python train.py --vocab_size=3800 --norm="rmsnorm" --norm_place="pre" --init="uniform" --init_std_qkv=0.0352 --optimizer="muon_variant" --lr_head=0.0048 --dataset="wikipedia_en"
Each number is 200 + 40 x the weight over its row's rms, rounded and kept within 0 to 999. Layers, rows and columns count from 0. The size before them is the row's rms in percent of the matrix's.

# layer 5 MLP down (transposed), 576x224, rms 0.0503, rows 449-490, columns 56-111
093,212,208,231,214,243,157,224,266,229,277,151,206,254,262,249,119,157,198,159,190,265,197,201,225,175,181,219,184,203,206,237,224,216,196,178,241,145,148,220,189,196,151,158,246,171,246,235,153,170,148,218,181,210,264,126,249
097,158,194,186,239,175,216,222,164,265,178,228,241,193,194,178,251,227,229,260,288,161,226,169,170,166,182,201,186,175,241,191,209,147,131,197,227,184,176,234,133,228,256,244,239,193,270,248,145,183,160,267,195,190,217,131,255
095,187,221,159,230,187,161,134,192,178,205,250,201,193,156,198,243,207,209,181,231,206,177,218,209,202,236,276,217,229,164,186,201,233,211,230,171,197,194,252,243,185,171,222,236,231,197,236,193,191,213,247,233,253,166,219,165
108,197,113,179,174,224,209,232,223,186,206,196,228,217,260,183,194,203,176,149,248,261,154,187,168,179,178,242,175,122,256,242,329,245,220,311,238,209,229,240,306,186,134,208,248,153,149,120,204,200,199,193,132,242,162,237,220
100,280,226,182,136,188,141,201,251,206,218,174,164,173,206,199,276,155,231,242,193,217,203,165,196,250,196,231,171,147,187,224,229,140,83,186,199,255,172,182,251,102,198,190,248,184,192,222,211,219,220,180,211,176,168,124,251
102,180,255,124,179,248,262,188,203,181,190,168,220,232,221,208,216,244,251,123,180,251,179,172,241,232,269,141,163,240,153,168,239,217,167,196,163,183,147,168,267,216,247,163,207,257,182,212,231,150,181,208,147,165,180,171,185
101,182,194,248,248,177,254,229,163,255,277,280,202,215,231,157,228,177,212,196,224,174,219,211,171,183,205,195,206,163,154,175,185,154,168,178,146,222,56,177,200,232,218,202,256,187,213,177,136,228,211,204,230,206,159,278,128
102,237,217,188,219,197,197,184,222,155,172,165,238,214,218,231,190,235,237,237,118,196,202,179,195,285,220,202,233,249,173,316,159,176,231,248,316,102,167,176,191,161,184,250,240,231,117,241,178,87,208,200,222,138,190,184,191
099,186,199,312,126,195,264,162,268,244,169,215,181,208,238,166,262,197,189,208,156,258,219,215,221,204,229,231,241,229,239,271,153,258,160,242,200,151,255,203,191,247,269,160,211,193,169,214,211,235,163,243,261,192,110,229,173
100,231,170,158,211,272,178,236,138,137,189,199,181,196,135,230,273,204,143,196,141,155,304,198,181,227,167,128,243,105,163,235,167,186,174,164,311,251,126,196,150,212,194,146,216,229,171,209,179,181,250,267,215,243,271,218,191
088,176,204,282,288,155,299,262,208,255,118,199,169,203,195,219,240,284,171,186,159,220,122,172,172,176,182,184,233,226,91,77,163,175,229,178,183,205,222,144,141,173,209,196,214,199,217,209,194,182,181,185,219,206,211,201,118
102,227,233,237,179,229,163,168,201,177,238,264,184,212,165,217,192,181,172,136,147,227,227,153,188,150,191,260,143,207,125,216,243,153,144,151,196,200,168,211,183,244,265,229,136,169,199,141,236,244,157,175,252,222,231,229,209
106,267,146,115,227,203,185,175,221,202,180,216,215,245,226,209,119,218,237,168,203,246,179,248,254,192,153,241,197,217,123,145,215,246,179,212,224,194,217,193,246,269,126,210,190,167,159,197,202,171,205,231,236,270,225,234,164
096,128,128,221,199,131,225,178,205,163,195,190,191,202,239,202,263,230,192,246,223,212,179,201,215,189,136,231,182,258,139,147,313,189,119,188,188,204,230,265,58,182,282,208,243,240,229,231,212,255,284,216,204,188,177,174,295
102,217,217,252,195,198,195,174,127,218,299,278,288,212,187,211,236,191,187,274,306,173,222,189,177,233,160,202,172,225,238,158,167,184,189,85,158,173,228,185,216,157,244,208,150,237,220,167,147,211,217,262,212,184,176,172,243
101,197,290,174,169,171,134,230,177,129,212,154,220,135,223,203,257,199,151,182,215,188,277,218,178,173,215,191,277,241,118,151,158,121,174,217,266,317,200,246,142,200,113,172,186,154,231,126,195,224,183,167,222,190,220,197,190
095,244,192,281,124,161,213,234,218,169,181,228,204,138,185,247,240,163,234,229,210,162,185,223,169,291,178,163,209,242,228,259,245,160,192,144,149,250,197,212,174,192,184,153,146,220,237,180,208,234,164,179,251,184,131,198,186
103,225,209,249,183,135,298,152,178,137,280,183,265,214,179,207,167,215,195,251,235,131,183,189,256,156,193,192,175,159,218,205,262,208,88,234,154,239,188,301,192,200,230,181,276,163,202,177,206,177,174,219,204,248,254,185,140
094,123,225,219,163,237,233,267,201,192,175,171,161,218,244,209,214,145,196,203,128,248,250,175,181,254,173,174,241,164,248,177,209,186,153,196,207,208,204,192,172,204,172,232,232,150,265,169,162,189,224,251,167,207,227,168,132
102,208,217,191,203,212,226,180,252,156,283,201,243,204,214,230,156,211,185,197,148,230,209,222,215,183,203,234,191,222,196,172,215,138,169,254,90,169,158,235,99,309,197,155,214,274,200,187,235,225,122,192,262,112,187,149,196
101,222,259,146,264,173,193,241,279,138,182,215,222,261,143,199,141,256,236,250,187,228,184,237,256,174,165,249,244,240,172,100,176,251,177,181,235,234,170,209,242,197,225,210,239,191,254,171,89,204,233,252,189,204,170,249,165
099,211,165,209,262,212,221,166,209,241,179,177,183,216,151,190,179,198,175,144,181,127,159,130,281,261,157,254,216,124,160,146,150,161,183,184,256,225,194,196,175,139,153,173,203,194,237,219,212,140,232,199,254,182,219,171,190
106,225,134,190,205,194,192,229,246,221,157,206,180,134,230,172,221,261,160,251,144,109,131,214,230,173,240,199,194,247,267,233,257,189,337,205,229,218,203,152,128,227,217,202,202,221,188,164,245,277,172,218,208,294,150,230,212
097,195,180,248,200,269,197,180,248,201,160,216,195,152,122,282,205,192,231,207,207,198,198,169,156,203,249,174,238,216,234,235,234,203,267,223,175,149,232,218,215,271,231,164,229,178,249,114,156,183,178,151,202,209,233,197,158
092,270,151,148,195,147,322,253,93,167,216,185,221,224,177,177,211,177,149,193,210,194,190,188,196,199,172,213,233,239,165,137,145,251,208,172,128,261,255,192,159,216,176,171,281,150,158,229,154,233,116,192,143,207,188,161,198
099,226,121,239,234,176,165,232,219,230,180,180,215,157,138,234,209,269,225,266,191,188,235,237,189,107,229,204,188,235,235,238,232,228,250,216,180,216,290,213,121,215,247,196,209,181,193,262,233,183,175,192,230,166,220,216,180
101,187,168,145,170,184,198,247,201,203,163,190,234,195,231,172,266,245,127,200,186,170,157,223,286,159,234,244,257,194,219,253,209,241,178,194,168,213,318,160,160,186,204,283,209,214,196,179,208,170,202,165,170,202,252,179,242
100,107,256,211,173,238,142,208,254,129,222,153,280,191,184,152,157,242,176,222,283,152,119,155,199,232,226,152,139,156,223,190,223,215,176,187,180,215,184,196,178,172,253,161,200,242,195,183,318,110,119,245,152,231,185,286,207
101,207,137,182,142,212,200,219,180,206,179,157,191,165,192,271,178,163,206,233,171,213,178,180,237,231,241,213,132,279,164,239,236,175,176,146,163,246,211,190,233,164,185,227,176,249,198,162,147,283,165,205,108,185,239,162,168
100,201,119,208,210,215,224,238,185,215,235,140,185,179,147,193,173,199,161,182,140,257,157,206,157,165,145,186,246,117,233,128,176,253,267,243,217,209,112,185,187,254,221,172,162,226,173,233,233,246,226,125,235,130,199,145,211
104,186,206,195,181,233,214,174,247,196,215,287,196,299,122,262,172,224,145,144,142,199,242,216,206,197,189,196,200,215,191,270,192,187,164,225,136,136,197,207,232,256,285,174,230,199,162,180,143,141,197,189,176,204,191,219,330
100,161,249,167,311,262,173,196,226,191,264,195,208,240,125,217,179,200,203,223,156,167,179,274,255,191,226,156,251,222,215,226,219,227,178,166,195,210,221,197,199,122,208,221,176,211,166,202,202,176,175,237,219,200,150,205,203
098,211,152,170,170,179,224,120,126,214,171,260,165,210,166,129,115,209,202,205,266,227,150,206,228,232,182,195,147,233,157,207,198,230,221,243,185,206,164,252,200,191,159,231,232,161,123,230,228,235,148,210,237,242,156,206,91
101,220,187,195,181,180,194,160,143,187,198,266,214,153,208,222,201,159,168,231,223,254,215,223,227,194,256,165,166,158,230,215,256,218,208,143,211,223,124,233,204,159,203,173,199,191,289,205,171,269,195,258,203,239,175,127,216
099,232,238,267,263,202,101,176,188,251,181,184,196,187,223,146,208,162,167,253,222,189,139,186,203,180,216,165,220,209,199,239,116,177,160,198,161,220,151,234,209,140,168,222,235,217,183,212,179,231,155,131,221,218,223,230,270
092,182,151,179,213,269,234,190,211,150,210,170,225,226,153,192,174,188,207,235,186,123,181,130,132,296,142,148,202,200,234,211,215,190,173,159,192,220,127,215,177,145,168,219,208,183,117,146,230,272,179,178,215,175,224,180,148
098,187,204,198,169,268,164,221,168,222,97,256,240,252,271,232,222,139,187,266,289,236,299,142,180,185,282,195,210,144,195,105,260,222,241,238,173,256,284,244,284,214,185,216,173,213,238,173,149,231,211,224,229,189,173,209,227
101,226,146,202,277,141,187,197,201,220,172,216,283,129,202,225,241,186,172,191,190,179,198,187,246,255,150,160,193,327,204,156,116,166,256,269,118,274,268,215,228,231,218,191,261,228,219,210,142,211,221,161,205,127,166,200,193
097,212,224,181,192,179,231,231,221,274,213,224,301,162,214,200,170,242,234,255,211,153,188,251,215,208,175,187,179,173,201,235,205,248,237,232,247,207,238,218,173,215,139,232,173,273,188,235,244,145,185,153,214,209,107,245,247
098,145,252,174,198,172,216,205,219,194,252,129,263,153,144,124,236,207,221,132,237,255,185,261,138,291,168,269,205,205,167,177,253,237,121,174,222,149,164,213,175,263,216,170,152,159,173,178,206,217,242,190,166,187,186,231,138
094,258,184,241,173,165,144,221,232,137,147,200,168,187,206,148,249,178,264,184,235,151,217,199,205,222,219,190,170,223,211,193,218,186,263,191,134,187,220,278,143,192,258,226,187,285,174,222,175,182,290,246,214,194,252,187,115
096,188,170,162,265,224,203,199,196,223,271,167,194,230,209,237,161,177,202,208,199,172,274,179,253,197,151,283,121,283,225,181,188,224,233,163,232,193,164,164,222,176,207,172,154,149,165,185,232,139,180,209,186,185,253,187,171
# layer 5 MLP gate, 576x224, rms 0.0503, rows 450-491, columns 56-111
095,185,248,220,256,229,226,266,133,233,237,138,234,213,118,199,157,222,202,258,136,189,231,119,176,193,170,160,241,183,222,210,218,191,163,117,157,220,215,203,196,247,114,180,181,158,171,239,149,230,152,170,151,287,172,211,141
105,152,215,202,123,216,210,213,94,173,180,292,238,210,172,264,231,239,226,255,254,228,291,199,219,181,279,169,161,253,241,216,140,214,255,174,183,223,212,210,204,187,175,124,225,224,190,181,223,171,194,222,203,281,195,170,151
107,299,199,221,165,246,296,174,143,243,206,168,194,161,239,182,135,119,134,160,174,159,241,265,269,194,172,239,243,225,140,146,87,247,229,199,139,191,208,192,175,240,195,189,256,237,214,179,218,256,186,229,172,200,157,202,213
096,215,214,234,154,289,202,209,170,189,174,225,177,167,207,194,216,204,182,164,170,224,196,208,235,199,253,185,166,137,269,271,137,216,231,167,181,245,234,241,162,208,224,265,235,198,202,238,206,183,189,162,181,152,206,210,131
099,242,208,143,261,232,191,164,195,131,143,254,270,275,221,265,178,209,153,192,168,206,176,148,162,197,136,202,176,226,204,177,200,194,269,223,195,102,247,176,240,214,146,165,159,109,192,215,182,118,212,217,245,252,217,174,186
097,207,170,223,218,260,199,241,250,138,192,211,149,229,165,131,176,214,158,218,222,145,233,228,220,234,204,292,208,204,191,215,100,264,147,151,168,227,169,272,259,182,252,197,194,248,205,263,196,185,192,223,183,189,199,212,220
107,181,208,201,129,181,193,150,212,164,224,172,294,149,269,242,208,208,170,117,204,208,298,210,172,252,174,165,225,208,164,135,243,266,266,217,202,199,215,138,198,165,202,214,208,181,214,175,171,184,318,161,179,154,160,257,256
098,278,216,205,177,185,203,150,195,217,159,193,226,215,258,230,202,261,175,241,188,231,167,178,222,183,217,186,235,241,234,256,263,229,173,119,138,260,178,163,167,166,276,202,175,184,223,155,172,172,227,217,140,145,169,261,174
105,226,252,226,201,109,250,253,175,162,194,231,250,180,167,221,231,219,244,216,156,132,238,224,263,239,148,188,261,192,251,231,200,137,213,268,223,210,209,168,206,145,240,210,179,159,172,221,217,170,149,142,200,171,199,246,230
093,201,220,241,156,213,264,151,189,184,164,166,213,228,266,210,192,155,177,174,162,233,173,203,234,180,195,227,218,196,162,202,230,192,221,133,133,166,234,153,214,259,255,139,228,234,207,207,203,226,182,224,228,269,160,190,230
101,226,167,110,243,155,198,209,158,190,182,224,247,157,198,167,227,180,234,264,247,217,247,210,196,87,267,224,168,152,147,235,190,263,142,241,161,183,175,265,237,155,133,221,246,133,142,233,221,199,187,171,150,196,234,164,229
104,176,161,242,174,217,228,212,182,175,161,260,216,209,283,258,225,164,104,182,161,149,206,191,211,195,245,181,85,162,225,191,188,191,189,183,219,121,248,167,120,268,249,215,176,155,158,184,231,202,255,200,247,316,164,185,193
094,239,225,222,232,187,199,151,220,164,181,221,204,261,208,216,209,206,130,195,244,167,281,179,227,154,202,199,104,147,128,199,226,209,251,240,203,176,169,191,262,140,256,144,127,309,243,305,176,162,168,182,167,145,200,227,323
103,245,242,280,188,165,191,148,208,201,176,242,191,236,256,268,170,198,153,174,254,208,192,170,266,201,165,177,209,240,198,220,214,156,290,163,218,261,167,270,183,243,191,149,122,215,224,229,207,194,174,206,244,207,125,204,187
096,250,285,223,252,268,192,238,203,238,219,207,227,170,212,134,159,286,207,255,184,189,158,165,110,199,171,194,245,241,273,275,257,241,243,223,171,172,144,179,199,182,213,232,206,173,205,180,140,212,211,197,221,233,242,193,274
093,189,183,276,197,210,205,167,225,198,199,180,207,136,146,208,219,164,173,171,188,170,181,254,107,188,207,207,158,221,170,224,222,194,142,160,222,194,195,278,206,136,247,187,260,191,219,185,229,118,190,214,266,173,167,186,136
103,112,319,187,104,243,145,191,151,256,267,114,183,139,185,207,162,241,195,230,190,177,242,249,198,203,164,188,243,298,213,168,167,203,162,279,144,221,155,125,182,220,152,207,205,171,199,193,236,148,169,167,165,177,252,246,207
092,203,215,252,189,178,247,203,256,161,213,196,190,203,139,180,171,235,216,217,232,257,202,105,268,195,175,216,216,190,198,240,175,242,164,143,216,164,221,184,183,181,130,191,233,220,198,244,165,229,196,196,235,255,234,165,139
097,163,164,113,196,150,142,224,134,203,254,273,159,201,219,153,165,214,186,226,147,177,232,166,234,223,184,204,216,245,182,145,175,229,127,208,158,155,181,172,261,206,235,234,191,267,159,196,250,221,213,159,172,210,188,179,176
106,154,191,215,244,164,195,214,219,142,170,205,250,216,221,235,227,175,148,199,224,163,204,168,128,192,171,157,155,307,240,131,219,174,215,171,113,260,144,149,201,189,224,180,209,224,212,199,278,225,156,205,226,152,268,243,219
095,238,214,307,174,238,159,221,154,183,240,242,182,171,194,186,274,252,264,216,277,144,265,181,226,156,180,238,294,182,228,277,168,162,124,193,145,276,217,245,197,249,207,224,184,210,245,230,282,210,188,177,156,283,127,210,199
097,163,207,218,179,269,211,201,137,150,237,230,214,228,130,209,154,174,239,194,236,196,134,123,228,233,176,265,209,221,236,226,218,121,67,247,184,135,194,214,105,230,233,214,228,228,191,158,150,222,210,174,117,139,117,175,188
099,128,213,337,209,200,215,168,292,197,237,233,236,244,197,205,227,261,98,177,163,286,171,183,205,194,193,208,252,169,124,321,155,210,143,209,187,259,229,218,219,153,197,257,227,153,218,192,222,249,146,181,200,221,184,164,224
093,188,235,181,163,270,213,255,191,141,211,171,187,166,185,178,211,233,169,174,178,183,231,249,236,191,255,151,188,285,222,187,155,196,213,155,135,178,207,202,186,97,137,185,215,218,266,186,172,175,207,179,216,277,201,205,207
098,228,173,282,215,142,223,200,168,210,202,233,138,158,228,145,231,253,234,240,189,179,160,276,187,199,141,209,279,175,162,175,245,157,176,261,188,177,185,200,255,229,262,170,112,205,152,233,173,175,280,166,240,192,127,141,240
106,170,255,248,214,176,201,252,240,194,113,209,222,230,269,181,227,126,237,257,245,136,207,156,231,206,189,210,135,165,208,183,178,186,157,237,218,154,294,205,217,210,224,188,154,226,185,215,216,237,163,203,223,201,165,149,222
097,181,212,224,182,221,111,196,183,252,142,179,232,160,274,177,166,215,250,148,216,217,245,195,232,183,291,204,177,233,162,154,123,176,174,206,201,251,187,185,190,177,138,160,165,201,228,156,232,164,182,232,261,180,159,159,182
099,237,187,198,274,146,207,245,171,134,184,185,189,202,146,237,154,165,159,202,151,112,135,197,185,255,208,218,169,225,184,179,270,170,240,245,198,133,127,236,165,234,145,248,201,203,232,246,219,226,141,205,128,202,195,203,332
094,209,212,184,153,165,201,192,237,211,238,227,269,184,195,121,150,179,168,241,162,201,253,239,124,299,210,214,201,224,201,290,192,170,250,208,197,136,240,219,175,191,225,193,274,244,214,101,221,125,223,265,146,171,189,221,170
106,178,129,204,223,181,205,214,226,258,210,146,238,209,239,226,205,97,157,148,257,203,181,194,128,187,153,167,128,217,246,192,173,201,138,279,210,262,281,191,237,137,206,144,193,167,182,231,245,228,155,209,187,171,211,217,197
104,197,237,189,216,114,215,200,196,183,191,232,196,217,233,232,196,208,179,240,226,225,68,207,106,242,222,185,147,222,223,257,232,262,200,149,197,162,258,258,180,232,203,213,229,162,170,196,258,272,224,185,206,194,349,226,251
103,150,198,211,196,250,300,204,214,171,174,135,131,239,243,148,193,175,217,229,221,230,225,251,179,232,216,208,182,230,175,79,181,253,197,165,145,188,232,254,191,273,187,154,203,206,198,170,139,201,128,239,161,115,247,230,178
107,204,194,258,162,228,220,195,203,177,215,160,144,146,217,235,173,184,254,210,169,285,232,260,191,135,207,198,242,248,179,198,244,191,200,231,151,168,212,200,223,149,145,201,207,191,200,182,228,149,176,170,232,208,227,213,276
098,151,119,185,211,126,210,196,135,164,203,204,144,215,216,94,173,168,213,200,202,201,196,186,224,173,150,197,238,171,212,178,236,244,204,286,275,216,181,202,236,246,159,151,161,204,245,167,169,200,147,155,109,220,154,257,260
100,273,186,189,110,220,144,298,161,207,236,176,212,188,170,157,232,184,162,153,205,239,166,195,206,104,162,258,170,281,226,146,182,215,246,236,211,214,186,194,219,217,184,191,261,230,232,161,251,272,225,116,197,214,204,215,187
098,208,191,254,227,257,158,166,202,253,214,241,173,279,202,148,196,122,207,135,230,216,202,189,218,206,203,107,212,174,163,143,132,244,153,220,204,160,95,159,229,251,198,222,203,210,190,223,196,224,126,212,186,205,194,194,174
101,178,140,216,204,145,197,178,194,192,184,249,160,219,215,233,175,148,157,169,215,220,152,186,155,246,187,163,223,274,228,147,182,172,153,254,144,230,207,213,183,237,185,168,164,310,162,187,141,233,169,231,155,232,238,175,213
100,297,177,299,190,151,216,187,193,167,152,239,139,219,196,256,154,198,239,272,168,170,222,204,180,202,222,179,168,161,244,259,247,136,228,152,175,163,222,170,203,193,125,237,244,201,202,123,172,244,205,235,164,203,273,258,112
102,169,184,199,212,220,146,251,166,155,260,189,197,230,180,256,200,215,203,198,159,193,158,255,156,176,207,192,177,218,192,162,101,204,233,312,210,218,215,138,148,146,240,190,189,236,251,188,195,214,179,227,203,234,179,187,139
091,193,145,178,295,190,159,244,166,87,186,279,222,157,153,260,264,185,170,217,245,223,218,185,195,153,193,233,191,235,181,150,176,207,171,200,241,185,203,209,237,189,179,216,145,204,201,223,205,240,169,183,240,211,202,168,238
097,181,221,243,207,265,171,269,179,167,208,224,226,161,138,120,215,205,206,271,205,247,193,116,169,235,191,232,212,247,215,167,278,209,200,228,197,194,236,218,152,292,215,192,203,155,161,233,244,203,151,227,187,200,201,181,204
098,165,203,252,233,156,198,288,159,234,250,180,167,225,267,240,173,124,212,204,190,250,150,267,236,167,201,213,180,246,169,243,210,138,140,185,161,167,185,175,159,278,155,167,265,177,226,145,196,146,181,191,254,198,197,170,301
# layer 5 MLP up, 576x224, rms 0.0502, rows 450-490, columns 56-111
098,255,151,230,165,212,208,90,258,167,195,189,174,191,214,286,231,199,210,230,157,192,200,176,149,234,204,205,264,175,255,246,153,193,211,216,255,231,158,236,272,168,243,208,179,223,277,206,185,204,215,242,188,202,148,103,258
101,172,205,178,194,165,273,237,175,136,195,229,221,114,222,198,224,156,197,194,144,183,219,214,190,194,190,65,254,277,153,178,183,197,243,159,203,215,230,212,169,139,243,285,182,188,250,206,252,176,119,153,217,191,142,192,229
109,265,210,164,214,226,209,264,264,131,241,282,236,154,149,157,301,219,201,169,240,256,221,232,191,184,205,253,234,179,203,243,156,85,240,216,206,177,154,180,141,229,237,192,179,181,183,196,223,265,232,217,213,206,145,237,192
099,231,201,100,138,273,187,113,203,181,142,266,183,220,198,176,246,163,241,193,195,139,235,217,214,230,251,250,153,182,192,206,236,297,210,151,209,175,204,233,135,231,171,165,134,215,232,256,225,220,196,216,195,214,202,186,158
101,188,203,241,187,147,255,206,163,147,268,236,272,187,195,210,212,206,186,195,145,212,117,212,168,189,187,170,252,208,175,264,174,116,194,223,202,216,265,263,202,137,169,240,239,150,194,196,230,193,168,259,178,209,153,213,211
097,250,206,221,200,172,215,113,214,203,183,174,210,121,159,189,225,283,222,204,195,201,233,174,250,141,239,157,271,165,243,210,180,225,185,202,210,173,164,213,245,181,172,248,293,197,239,102,215,145,170,213,125,181,214,127,222
102,165,242,253,206,168,181,153,192,194,212,258,181,197,163,214,246,247,196,177,192,252,142,228,177,238,156,258,166,193,295,168,215,194,175,205,221,183,252,243,216,228,223,187,162,165,200,214,143,244,176,264,191,182,155,255,264
096,230,180,177,148,232,183,152,209,196,168,238,304,199,204,219,199,241,111,266,147,131,291,242,230,177,176,156,196,168,206,142,236,188,262,169,228,217,186,258,164,195,151,184,183,201,241,130,181,258,147,207,216,210,162,202,148
098,207,172,182,183,189,105,215,283,149,153,229,248,175,185,190,172,154,206,210,180,218,221,146,150,184,215,246,142,143,168,169,160,219,135,194,192,221,224,253,194,290,215,189,236,176,190,134,129,221,284,140,208,165,209,128,208
092,203,159,233,192,200,234,187,256,160,188,212,215,203,201,210,163,249,254,174,176,224,258,213,276,112,283,157,148,197,155,187,232,194,214,182,125,179,229,170,183,187,204,133,222,162,187,162,170,175,147,219,229,189,188,158,229
102,198,192,232,144,199,260,216,225,201,285,144,185,162,245,179,144,229,166,271,222,134,121,171,250,196,200,199,180,241,254,222,171,246,202,156,271,236,218,131,165,181,206,267,252,226,144,180,205,211,146,178,191,236,198,146,169
102,224,189,130,176,268,166,178,198,201,232,216,195,260,191,174,159,187,236,164,252,147,142,227,193,143,198,165,194,157,195,210,177,207,192,202,201,263,146,175,247,213,165,202,291,225,164,197,152,187,216,159,200,243,180,245,257
099,168,259,158,217,186,235,123,165,154,197,220,173,203,208,206,201,164,150,194,202,193,232,160,275,254,245,170,144,128,203,202,206,216,251,205,150,203,183,186,182,135,185,207,273,174,211,234,220,213,201,231,176,275,232,301,235
101,205,172,139,236,261,257,181,280,201,274,266,222,145,232,153,199,163,222,279,254,183,99,189,223,230,214,185,199,207,162,326,239,209,165,229,253,168,198,161,253,209,189,199,264,171,217,168,191,262,165,197,180,195,210,216,181
099,217,180,160,169,166,217,185,218,161,230,239,175,132,257,233,200,172,197,187,251,232,221,231,269,265,245,250,121,237,200,86,207,97,194,161,222,212,218,262,228,217,242,162,191,220,151,198,297,240,234,131,242,172,118,187,146
092,232,193,188,128,168,160,142,177,179,170,236,168,236,277,183,197,197,188,241,232,232,180,148,132,168,136,204,242,220,142,197,250,144,194,264,154,264,200,202,164,240,241,194,207,192,186,264,286,238,221,211,155,197,152,264,140
101,193,201,146,233,210,211,184,195,184,272,232,181,136,211,140,191,261,142,188,173,209,188,249,184,150,222,170,235,256,263,176,173,225,179,208,196,136,257,236,242,201,244,203,172,296,128,220,165,184,133,187,168,250,159,157,209
094,167,268,209,103,192,267,253,203,237,229,248,188,183,218,191,172,178,187,251,193,181,245,163,186,261,166,147,212,188,200,251,141,274,280,213,207,160,179,178,257,149,230,272,280,218,179,156,194,221,191,187,152,156,205,217,297
106,262,147,241,214,195,170,175,173,261,242,187,220,194,179,78,231,193,222,209,230,130,249,189,262,133,201,230,183,197,262,239,200,243,202,295,188,231,233,170,219,284,195,170,151,171,211,250,156,217,182,221,254,252,189,132,243
102,168,196,237,223,228,209,213,273,219,87,210,192,209,216,206,189,147,161,248,197,143,208,185,185,139,253,140,228,192,168,181,129,202,193,253,201,272,122,162,241,249,201,176,191,125,238,225,178,183,158,198,190,152,186,127,194
090,209,199,230,151,167,173,198,199,242,306,156,174,192,132,194,248,206,143,171,211,167,237,187,273,166,222,228,244,117,197,255,162,170,174,186,230,238,197,185,161,234,205,273,207,207,268,235,210,207,158,171,190,228,139,154,208
098,246,126,109,167,210,241,160,156,79,219,198,173,266,236,192,261,124,202,186,192,229,197,203,236,191,235,194,228,241,168,175,168,150,151,148,238,230,175,180,262,238,243,210,156,220,253,209,126,211,236,201,221,196,211,181,228
101,166,224,232,202,178,220,259,216,177,232,321,248,218,216,151,203,201,276,162,153,243,157,179,193,212,163,152,136,159,173,179,149,148,170,203,163,224,224,268,203,195,217,187,231,182,175,156,234,196,266,215,198,123,290,141,166
094,212,221,217,266,169,199,237,241,207,222,259,271,227,195,242,217,171,182,203,172,247,276,203,149,199,201,209,204,181,228,131,173,248,228,207,179,179,206,154,193,219,238,233,253,125,178,175,192,217,228,139,203,219,183,110,141
100,219,246,116,223,178,182,131,256,156,210,259,255,247,217,166,148,221,200,191,209,173,238,151,172,159,179,101,145,222,172,225,184,218,135,141,201,181,214,134,176,211,211,183,265,223,195,204,197,141,171,172,158,216,268,293,138
101,227,234,134,183,190,277,259,189,168,184,142,217,189,260,199,209,258,137,199,121,282,161,145,264,135,236,268,255,219,177,196,139,220,223,217,194,250,226,166,156,247,238,180,256,233,182,251,259,215,237,218,150,214,228,234,150
095,121,148,195,189,225,272,204,191,241,167,114,237,222,229,318,209,192,173,189,150,149,204,258,271,145,198,209,191,186,195,176,203,176,237,205,203,119,275,171,203,234,253,110,186,249,286,201,172,212,156,167,178,193,210,246,229
100,146,120,232,188,204,147,189,170,136,244,210,191,217,275,204,140,195,128,235,147,223,132,204,248,212,194,279,239,218,139,258,124,150,177,217,219,220,201,222,138,234,205,254,253,167,198,268,220,200,170,182,169,218,241,199,167
103,222,121,181,268,149,182,89,225,142,189,172,237,211,149,234,203,147,171,208,207,197,233,115,211,169,238,255,175,225,119,177,117,189,232,189,203,224,179,199,164,156,252,158,201,193,199,164,202,269,199,156,159,227,216,215,202
104,229,141,211,175,226,173,167,204,206,245,207,160,187,233,180,182,248,287,244,199,232,222,143,237,146,232,199,261,233,149,191,181,217,207,194,193,122,232,172,165,211,194,177,156,239,153,225,170,166,290,233,197,168,150,191,252
101,187,223,249,116,233,257,192,184,185,167,179,267,128,186,210,144,243,189,187,229,244,256,170,218,280,171,200,242,191,202,114,167,139,215,252,229,226,189,173,200,205,188,196,99,198,180,234,182,127,164,201,260,199,203,153,183
093,215,163,250,226,248,204,133,206,319,205,224,235,233,191,208,201,175,219,129,193,191,265,262,185,177,173,201,152,155,186,151,184,136,125,197,196,176,247,135,142,144,254,167,231,230,267,186,173,227,184,177,191,147,183,275,159
099,140,215,204,210,213,183,193,155,234,255,142,221,213,227,263,138,233,284,224,260,248,167,215,211,194,218,147,180,186,158,199,248,227,206,247,225,207,179,163,235,127,227,323,171,217,218,176,184,114,163,208,228,131,223,172,231
099,182,216,232,201,167,279,311,262,238,152,232,163,120,278,192,282,101,280,125,200,226,199,200,122,131,210,220,189,170,147,229,165,130,187,169,227,245,251,177,245,179,215,245,147,217,277,161,176,161,216,163,195,232,198,161,150
100,141,208,182,220,204,174,186,221,215,262,208,232,204,252,201,180,157,172,215,188,212,164,251,255,187,204,202,159,163,172,186,268,135,215,160,239,247,256,230,232,222,233,154,206,182,275,155,192,109,189,138,162,143,213,169,182
102,187,166,221,186,150,263,205,170,150,189,182,212,244,167,280,212,203,238,216,220,232,149,105,195,249,202,255,181,125,257,280,222,191,267,194,238,232,192,193,289,188,189,203,217,219,172,175,137,192,181,253,203,242,185,193,176
104,235,174,248,186,228,199,179,228,163,209,180,210,123,217,224,184,193,192,172,234,208,257,189,185,241,256,221,260,255,165,176,241,187,190,210,212,182,141,156,210,211,149,245,282,307,138,143,200,220,182,200,191,177,135,160,240
098,222,238,146,278,205,137,250,273,209,197,207,180,190,175,158,228,230,170,176,156,173,196,167,151,345,165,183,304,256,251,191,201,125,229,229,217,152,209,264,170,178,160,205,194,143,223,178,204,235,174,214,199,157,216,136,157
096,176,221,190,214,189,169,224,205,244,251,298,250,202,163,254,212,270,202,211,237,229,223,159,193,175,191,198,247,198,188,208,208,197,235,174,184,198,152,168,230,171,257,232,178,132,258,180,115,139,208,152,139,191,235,197,137
089,212,238,205,195,172,249,188,188,238,238,88,167,277,202,165,234,179,219,164,192,261,252,171,261,132,189,155,187,181,192,206,237,225,274,154,186,234,214,168,230,155,232,210,199,199,263,198,221,150,119,255,168,237,202,239,202
096,236,255,172,197,167,115,176,222,224,172,190,230,163,139,203,272,204,135,171,234,148,186,188,203,112,176,238,193,213,246,224,133,245,160,195,185,150,187,205,214,195,132,196,188,163,239,171,202,121,212,218,208,240,136,217,238